From a checkpoint of a small transformer trained on Wikipedia: no biases in attention or MLP.
Each number is 128 + 32 x the weight over its row's rms, rounded and kept within 0 to 255. Layers, rows and columns count from 0. Numbers have three digits each. The size before them is the row's rms in percent of the matrix's.

# up: layer 3 MLP up, 256x96, rms 0.471, rows 240-253, columns 0-95
# down: layer 3 MLP down (transposed), 256x96, rms 0.28, rows 240-253, columns 0-95
up240 095:181136169166115149132157069145159116170145072137105128117145104099159118079147130075106145118092122133154157058113130186103076145140069103144066056136189114083139085142172110086127125105141168092116113135085136144105138183125111121160170101165116155133126096141176123138097098087177193149
down240 099:163121150058121166127152139151115103086135164128112143162121143122100137057135078096147154099138091125111092147136150148062173138054167169145132050075168070161120126178102134129115161135171106069161143118113123137137097153151193101124148112076144077140123091155103116171058115153115113108
up241 082:156119113159125153132162119111123155145144147128095104192154090083179167176183084118146160118167122117066071148147149155128142147139123164118153100133196044164136055114156104139134178076162104107107080139095130098135099118117083134111196134100173129114127160187131129156137150167188137158
down241 080:130180178167097109174128163142114128093185147158181189082156131066104113098175125111183110111111139151100104189114130121122137138120057143138141139072154174155158130114171094155110068104136095166102162104120185078102143098134100111160162112162101155085159092077144077095134104123116153147
up242 084:108112164095129186087101129182087166123144090094119125175099092137106152117103140122044156155150122164126099129117105183100138159100135156133170155149182134137077134103123183193115130097094105106152068171140127081140098163110100165127079138088133137120126087219112149158094142170173117088
down242 082:186137113150101165106125124141112122109066149111120154120077104136140120151180128141120051144105174107174145134192096090073084157103112103115124152137129119094137111126136158122101087113152126189109168147155029111167112120166161125148226133149087128085167092137129141156118106094174171164
up243 111:141123095128106163141144146135090100129172144143122136099091122128114090118059145143113163092102134202151105154104145190153094164160100136076175074134161175110153156158157090155118093189171176093085138087069124126059171108137086148138174138145171114112071116067123124162138142148140136179
down243 110:109111115114107131153173180132066124110111152176121085129129100138119037122115197125145110077095079147116146105165145131095133130111121121120117135153133123096141220132121163138189061131075156089160131179112055127152072077127131093099094079124121191106133155174114157153141114128145123101
up244 102:157118131126162106062098151127109120198123072088177071111168120121124089067076107129126188125096176103150175137120104154153110143132096129107099102126134118130131148102132140156126158083086141065147133187067131139206126158104123129194162129074132079124101078088109081156108124126167134155
down244 103:176111074098152140097149108111082061135090118124154095111185155103124202082153133097096135148137144120164081139146136178181050151159129124130091084102097162114130084101137108141127114110150182110093080166161140088168091144200114084152172133135108136135155160130143079113105176098101142086
up245 119:108121135163118109181156106157117210123085110114123118077103123150146143135125108114146097113204123172091083156074075092110123090152117131150072129122097158103138185133050153139148108137140126141103130084111124161099122088177119149168226190119164140097149185137082134110102147096144118157
down245 129:104141138088146163201157174096062153121108152142197106107162158139095188142133138145100092137098083167123147144131088105180130101079096076105103113059081094136117184158110090135106187156100179109166112173111136176116134108094156111086177096141158147147122109144120140079104143117118158095
up246 108:162126166169113098128101155124188145129060147102155168105127095171086139112119130142122132156167131121102112101092141089133112111154156107158120107135116146065149102132082195128134128131108053165180125101092110138164147094129187150144079093108150088135084177125166122167050146084189058105
down246 094:083097126098099124172116145148131106151132169178116101125112099145091102123129147167113192167145102131088134170109127112152138138137150213115107113141121103138126106160110120135108204136084184036131111126118087187153100111103115103111085070124115055185093126177168145147148149115105056162
up247 100:054210078117138152131145169115078115150113156148108110183145112159182130106117167129113079083154099113157140115099119106119192140103107161116141136139104096173196154159073175067105151096117095145125154100150173121130124103160146106082135142131092136187091162146110102133174141113125179197
down247 097:147117183124167116078155163061133185182140136179135104139138158128082204147110146148091138145108209138089106101117095168186165128145158142158080183165084118093092103123137148135088109147122128184096113137164120141132126127153138163107075091158128155080186091164149080115114156155106144131
up248 108:159133151171136123169109080152063154141113128174101134094115036167132103123112137118089070136167133065104142105070123149134141125130156157114143108117092116105070101117099127159208150111120100120155178119130105140124151126098112161120193190153144193098104107129120162053174170144171123125
down248 109:154146089114122116121072150149065183129123147187127105113152064073168172082102126121142141114158156075111104127084103222113121105159148183146156097138125104093073138159148121165139113095121108171140054146185136123096162177155138090152151120151101114126120112142111072142167159100165095161
up249 102:079142154109142178085079175098167157068104108170113126142113126113131164124138138143103146173111114102071100093113126065072137172104202142131179094124197114138160175117136165155148111164113136158103160136128132123162130162117123090125126161173112121072145156173149113144122050135118136037
down249 098:094074078143110150149155089086170090150185132099188153149117160091162109134105170173055097127073113109177099087124134116146128130138116118165110126142163083072137115093124070069138175151101118139177133104161132169158132116169159139145111089105186122080145081141099191137080142163128128131
up250 118:132161094085034155163119103086198074094148136079096152158135119138091104115134149060132144112145110104125184105163121186161157144094119126089125113119121159106098153113147102143162144130078129126163141150116118066183105091121099187106193152159123103105093164133144220141138112144139106119
down250 106:125168118160114133167096140152115088124164126169085131118148172132133076133111156124131142149193108126106094177052151096131155130031109136191200166071110090134147132119115114072102131167075145125130137106152123118143123155124132114150192079108116101079117152111132141126138134168163216177
up251 111:171173103158136060203119120124157165053122110137135095123131132115191144108113100104093126166193045131155167111121096159122155117109087068119148096147149113189198136152125149118140100152142167109139094159118084099134130108103107112176138162091147109124126142169115053098144132106082169123
down251 099:100104089154149182190147092157129148157132149141164154131075163145167125120164100096135119131132127166184116114116165133078102083126136103138116144105081060159132101151105098080155123204147123148120092114134083217129053101126151110125094073077118140141183166150094108119119095133166181147
up252 076:144139123146138118093128110157116186130122120186171167123115093110134164154183107110074209158116140147135098173109077100208106114134172148106175116139067091061168168140080098158065173132139122120119112130158146153105165129186154159131110143097127147146168129091041119127136150152152120146
down252 081:184169122104074145110186157192148139111192153112168120153162121078129177159170140119133156103074106117135142137070198062159074089172105156084148146092112119072144141128165144135143148161127089120118164142125133093117163143119117156083107095135135103100142110067154168192119134083144158114
up253 106:105173088156078136114083132162150160155174097168124106104077052163128100105159123109109155131137170063119153112132151188111111159078074137153193130124097141121120149115087122157122119107129190041142146184111166112111101114120117116121171175127129112093098152141195103131116113095057138114
down253 106:080101116100155164113148166146107088089131135134140110147116113196131110166109145104173102076150169102183154163144167131048149142111161095052111134171106091058112134090060137152155176171143169118175106153128146175162081073133166137123125106131106129133110098132104140122103126160147071175